{
  "norm": "rmsnorm",
  "attn_scale": 0.177,
  "init": "normal",
  "init_std_o": 0.00502,
  "final_lr_fraction": 0.05
}
Each number is 50 + 15 x the weight over the matrix's rms, rounded and kept within 0 to 99. Layers, rows and columns count from 0.

# o: layer 11 attention output (transposed), 128x128, rms 0.289, rows 83-91,115-122, columns 0-127
# v: layer 11 attention value, 64x128, rms 0.24, rows 52-59, columns 0-127
o83:59 70 55 78 48 46 48 28 46 58 64 47 60 54 35 71 53 43 32 42 57 73 35 52 58 49 35 60 21 43 32 57 66 41 66 44 42 25 75 44 43 50 52 60 50 41 62 49 47 32 65 45 41 55 50 82 51 34 65 41 55 46 50 57 40 73 62 35 84 43 51 47 49 54 62 48 23 49 38 37 31 54 45 60 58 40 40 40 53 43 78 64 37 34 32 51 44 46 43 49 62 44 61 57 49 46 60 46 35 76 56 47 41 54 43 43 29 47 74 53 40 29 45 99 46 37 54 34
o115:66 39 36 31 50 46 62 76 41 33 38 73 55 84 30 58 13 40 77 43 63 44 45 69 72 33 80 80 64 55 41 67 69 31 29 29 54 68 90 50 45 32 52 47 60 63 56 44 53 60 29 54 65 68 64 29 62 39 65 37 29 52 52 76 61 49 52 44 47 34 46 65 44 47 67 22 77 46 46 62 55 66 48 43 74 29 38 68 68 52 53 49 68 42 54 45 66 43 85 56 39 46 35 42 54 25 16 24 37 44 54 49 56 47 39 45 60 55 65 51 66 43 25 00 09 52 25 56
v52:60 46 44 43 49 48 43 43 40 34 64 39 41 56 17 48 41 43 39 66 38 65 58 80 41 96 52 77 44 45 56 49 52 58 55 30 67 41 57 45 52 34 48 42 83 51 59 56 49 53 43 45 51 64 75 73 30 62 44 48 59 43 59 54 43 52 45 48 42 53 80 36 62 50 43 39 48 35 14 72 63 62 75 58 69 33 32 62 56 67 65 53 67 41 59 71 52 49 44 55 55 43 36 61 58 38 44 54 75 63 76 50 31 56 59 53 42 56 70 59 76 42 27 51 39 53 36 40
o84:50 72 56 51 33 41 33 59 25 50 27 38 45 34 57 83 58 42 68 70 43 57 61 41 53 38 65 57 52 79 50 45 76 40 49 47 46 51 47 57 57 35 43 75 45 48 49 52 65 69 31 36 72 48 24 60 42 41 56 61 64 50 42 53 44 33 56 27 41 43 56 57 43 65 48 72 43 47 49 40 31 55 58 78 78 42 56 61 53 64 50 29 58 47 40 57 42 17 50 69 49 43 34 67 56 59 31 34 54 62 50 50 44 41 28 59 52 53 60 38 57 39 16 41 52 44 48 58
o116:61 72 39 48 55 43 55 40 54 45 54 35 55 76 27 35 47 58 60 62 73 36 52 53 55 59 49 48 46 30 27 49 63 63 46 43 50 51 56 31 59 47 45 47 80 54 37 59 65 61 58 48 49 57 61 67 37 56 46 35 71 60 46 54 38 99 41 48 42 42 37 48 49 63 63 41 59 64 43 48 57 20 42 20 47 72 33 38 31 46 11 48 15 55 44 38 40 52 72 42 53 46 67 36 46 26 56 62 60 49 84 48 71 41 50 49 13 43 62 47 34 38 32 79 45 69 34 46
v53:40 50 49 18 37 65 77 70 65 47 68 42 56 65 71 53 37 39 54 41 36 49 54 46 61 52 43 37 81 51 61 57 44 54 44 67 61 61 51 52 46 78 66 67 78 47 59 54 50 41 19 64 49 52 44 43 36 40 45 46 48 62 67 56 52 55 51 62 59 67 67 39 58 42 58 67 48 32 69 60 64 51 51 49 54 68 58 47 53 59 49 65 47 37 39 25 44 60 48 62 45 84 67 45 43 45 53 66 40 28 61 61 52 48 38 76 48 70 36 54 33 57 35 48 41 24 37 27
o85:31 41 69 59 56 80 54 39 78 63 55 51 77 25 54 52 66 55 36 65 49 43 61 55 53 39 24 33 20 57 47 67 38 50 56 86 55 45 53 52 58 81 58 69 74 66 52 69 57 37 70 30 66 46 27 50 52 84 52 42 52 59 82 74 76 56 65 51 73 47 37 47 45 55 50 53 16 63 51 42 66 67 33 48 29 46 51 60 48 51 20 35 49 37 38 37 34 35 27 61 39 51 39 53 71 40 51 54 55 62 34 53 59 47 47 80 33 57 43 56 36 60 58 17 49 40 62 53
o117:51 57 40 57 50 30 44 59 45 57 54 46 48 27 39 47 56 64 43 21 46 64 63 39 56 73 51 56 59 32 38 72 77 51 51 57 47 41 52 70 52 40 59 76 68 53 37 05 35 35 32 50 57 61 45 62 50 44 55 07 56 51 47 53 61 44 65 36 46 60 71 51 41 47 65 61 71 48 73 43 78 66 48 40 83 26 30 57 38 56 37 46 61 42 53 77 60 30 40 41 41 67 58 40 38 49 55 42 49 60 64 37 47 61 45 43 60 50 35 44 60 52 65 52 29 45 62 42
v54:16 52 36 39 19 45 59 34 60 25 28 78 53 84 44 41 62 50 48 48 59 47 48 28 70 47 42 45 40 37 52 43 40 51 58 46 34 66 50 29 70 46 24 69 56 63 51 27 56 41 64 36 60 47 55 54 51 50 57 58 51 18 68 50 60 46 58 34 48 55 57 48 45 51 48 20 52 43 66 54 56 21 88 20 82 36 34 55 62 51 36 32 38 60 92 60 47 42 65 42 50 44 53 61 39 08 58 77 64 64 42 52 39 66 39 52 46 57 25 45 81 40 57 43 70 35 81 41
o86:44 81 54 36 34 59 48 50 52 51 38 56 59 50 35 65 38 83 58 51 51 39 57 17 38 59 46 59 53 60 52 43 49 42 64 56 66 56 52 51 70 39 30 56 44 51 47 37 30 53 21 51 26 68 72 30 38 48 69 84 40 59 35 55 68 47 37 31 39 58 45 40 62 69 19 59 54 55 41 61 71 61 60 28 75 28 55 49 54 34 36 37 25 46 46 74 49 69 63 44 58 40 44 58 55 51 51 77 44 48 42 61 51 49 63 72 68 43 51 69 53 48 63 46 51 41 68 43
o118:41 62 43 41 32 34 43 46 19 78 43 72 48 48 36 39 51 25 49 50 13 42 68 65 33 48 54 36 62 80 44 04 60 75 57 70 34 42 15 29 44 49 73 36 43 84 55 87 70 71 73 59 69 39 65 67 57 31 28 23 74 37 47 33 21 53 44 50 57 71 52 64 63 73 75 52 55 49 42 28 24 86 36 67 55 55 30 40 31 38 28 48 37 71 61 19 49 66 63 65 15 61 56 37 45 44 46 73 54 46 81 39 48 18 47 57 11 41 35 58 40 30 55 30 61 49 61 81
v55:62 40 34 52 50 59 63 71 47 48 46 61 45 53 86 64 42 78 54 27 58 44 62 60 31 72 40 37 69 43 37 46 61 55 59 52 63 54 57 51 64 52 38 67 41 30 52 38 50 36 33 67 62 59 46 68 47 78 85 62 44 48 76 53 37 47 30 52 44 23 49 60 44 25 44 45 40 38 81 65 56 47 72 59 40 34 63 53 22 66 62 50 32 66 61 50 38 59 64 51 43 29 40 48 34 55 49 43 56 33 53 48 60 53 39 55 42 84 47 67 35 74 61 52 56 50 35 34
o87:65 35 78 53 56 50 30 55 47 68 53 66 69 41 64 52 42 48 43 40 48 63 57 64 62 58 51 45 58 50 54 53 42 34 81 58 42 59 57 50 63 56 59 50 56 60 61 15 66 43 49 70 51 36 41 62 63 49 57 37 56 57 57 65 62 19 53 45 60 38 23 52 46 47 57 52 34 64 45 47 38 61 25 54 61 68 35 55 35 63 57 48 28 55 68 54 41 58 50 34 47 46 45 42 55 60 74 64 38 27 42 54 74 43 59 39 39 38 53 40 56 45 63 52 53 63 75 48
o119:40 45 53 37 46 62 70 35 19 39 25 61 33 18 62 57 27 66 32 46 63 71 57 39 45 23 42 36 56 23 40 27 43 29 46 35 62 41 67 79 50 56 47 51 52 40 60 56 49 78 76 37 51 41 41 40 32 65 59 65 35 42 38 49 72 71 68 65 40 58 66 40 67 50 80 57 61 54 37 55 40 54 66 53 74 63 40 35 37 61 36 33 28 63 40 42 68 31 37 66 53 57 36 47 56 53 55 71 34 30 66 42 41 46 00 79 44 61 44 43 79 48 17 31 50 42 66 29
v56:51 58 57 57 33 47 41 62 56 73 41 45 52 70 16 43 47 57 50 64 27 67 49 58 59 78 64 48 84 20 54 66 37 39 70 76 52 64 46 57 56 30 51 28 50 43 57 27 43 44 36 33 31 40 30 41 39 44 57 53 64 69 25 34 38 50 49 50 50 57 60 45 52 62 63 57 64 34 60 59 60 79 58 64 64 54 43 57 60 51 33 65 57 28 62 39 49 50 38 59 49 45 35 40 50 41 19 40 51 43 37 45 50 70 46 53 27 48 49 49 62 61 51 45 66 68 69 45
o88:57 63 34 45 52 35 48 66 56 64 25 24 49 66 42 54 47 42 40 41 45 65 90 46 47 35 45 33 54 71 39 49 67 33 37 66 69 33 52 55 61 33 56 39 80 58 71 09 47 58 42 60 31 29 40 46 55 52 36 50 56 43 54 67 39 24 57 64 42 33 75 43 39 49 54 51 46 55 50 43 34 77 52 30 60 30 63 49 32 60 39 23 64 45 52 69 48 29 64 52 52 16 35 44 43 35 54 45 71 50 43 75 29 43 44 39 67 53 25 43 55 47 37 16 67 17 51 54
o120:45 69 68 70 51 40 47 55 28 63 70 60 62 72 39 48 58 39 55 50 62 53 49 32 37 51 63 56 45 60 30 82 40 60 47 68 50 59 54 28 41 66 58 56 36 36 53 41 43 53 50 45 58 38 36 55 73 43 38 64 63 61 42 72 42 66 37 55 77 58 37 49 66 34 67 53 67 25 47 33 53 54 64 54 44 38 58 65 58 47 33 35 37 43 72 48 42 47 54 35 55 55 49 35 58 49 73 32 46 65 36 43 62 47 74 75 36 52 53 80 55 65 24 55 52 48 24 52
v57:07 69 54 18 47 36 62 47 76 53 77 54 29 47 28 52 42 16 25 45 58 65 69 53 40 56 69 37 74 60 25 59 74 18 60 31 52 56 26 49 48 27 78 53 31 58 46 44 42 64 48 42 39 75 18 64 57 66 42 49 57 49 54 62 52 46 56 51 67 45 65 51 37 44 44 48 46 51 37 69 56 32 34 26 84 67 67 43 69 15 35 53 67 68 37 31 43 38 39 58 48 37 56 55 44 39 42 28 59 38 44 42 54 45 61 64 61 44 66 65 33 41 52 32 50 58 41 38
o89:37 43 55 65 76 37 48 68 64 46 62 45 52 54 58 49 43 36 50 58 58 47 66 55 24 48 60 44 42 38 56 52 50 60 60 35 58 46 44 31 64 42 46 53 90 63 57 19 36 40 49 40 60 70 49 33 54 65 45 57 28 51 50 58 28 72 35 72 60 42 79 52 34 40 40 65 52 50 55 37 32 39 68 54 55 23 62 46 62 59 23 49 37 54 40 62 54 41 54 64 50 62 49 56 41 33 42 64 71 53 43 67 53 46 28 39 60 44 26 56 40 68 48 08 47 51 37 24
o121:40 69 41 29 81 56 58 58 72 61 37 13 52 61 43 23 36 53 82 12 34 47 46 44 51 38 46 65 42 59 34 26 64 38 40 56 44 34 46 66 25 57 28 42 31 85 41 65 51 62 27 40 44 39 33 49 69 44 57 41 53 59 71 27 59 36 65 42 45 63 43 16 67 53 33 63 68 62 61 75 58 62 48 39 46 43 46 52 77 05 82 45 26 37 34 22 66 70 56 67 36 64 41 32 59 40 47 39 56 51 73 20 41 47 33 15 57 37 27 88 18 45 51 61 43 52 32 41
v58:70 51 45 39 58 63 65 47 53 61 35 43 51 51 34 38 52 60 46 54 51 52 65 47 54 74 34 37 61 30 77 49 54 42 57 44 57 31 37 42 62 57 52 54 31 56 24 37 39 69 62 49 63 11 67 51 43 79 58 60 58 65 68 34 49 48 52 50 49 41 66 48 45 45 36 60 67 65 39 59 49 44 67 66 17 55 68 45 91 53 40 52 50 40 79 80 62 47 66 54 67 65 56 46 53 46 63 73 64 69 25 42 56 47 19 45 45 54 52 61 48 46 33 53 51 51 70 47
o90:43 51 44 47 44 76 58 55 51 56 40 54 56 17 36 63 55 38 55 42 58 65 31 66 53 30 48 50 73 56 59 53 50 52 50 66 47 48 49 47 40 47 53 51 58 38 24 44 29 22 44 57 69 38 29 50 28 65 47 65 73 32 54 51 41 43 70 24 66 75 65 93 32 65 62 42 60 61 56 50 48 63 71 33 54 48 38 34 65 42 30 51 49 45 36 43 38 52 73 55 34 46 42 41 32 46 60 43 55 58 61 53 32 50 18 46 47 65 52 56 45 42 48 15 50 32 51 77
o122:47 45 46 67 52 44 42 36 37 60 45 59 41 40 69 44 37 45 49 53 49 31 51 45 49 48 56 61 81 44 40 41 60 55 64 20 40 49 17 45 41 24 51 55 65 70 55 61 54 46 67 51 49 39 46 30 71 51 62 37 47 45 61 66 46 49 41 54 28 46 36 34 20 80 48 28 67 33 46 60 18 24 44 74 53 51 52 52 60 50 52 81 47 63 57 42 52 59 38 43 44 45 60 23 28 78 46 48 43 25 34 57 52 76 49 37 46 31 61 47 68 47 48 22 58 46 90 44
v59:65 53 48 33 42 44 72 73 45 29 64 61 38 41 66 51 24 50 49 31 59 54 50 38 41 70 51 46 61 51 59 47 51 45 61 53 42 54 42 62 53 55 41 79 52 36 56 62 43 46 63 41 36 41 44 33 40 56 50 36 80 43 34 44 49 54 72 39 33 44 63 79 32 45 45 36 56 52 67 37 56 36 43 51 31 42 63 54 51 39 36 45 40 62 28 58 39 50 50 41 71 51 52 62 58 50 45 58 16 57 49 73 61 62 89 60 54 60 34 44 60 56 42 52 35 61 26 62
o91:73 66 53 40 45 44 42 46 62 57 41 51 31 48 36 40 46 24 54 38 56 67 71 72 42 52 54 45 56 70 20 31 45 57 34 69 43 31 48 43 43 60 49 59 62 70 60 64 50 47 72 56 59 56 29 38 77 51 35 44 25 45 45 41 59 99 42 49 37 60 35 53 44 48 41 47 66 48 43 58 62 45 68 52 52 35 38 33 60 40 43 35 58 51 47 59 43 42 65 44 59 56 62 43 47 69 54 36 61 63 47 30 63 44 29 58 50 67 48 55 50 69 36 79 26 34 35 71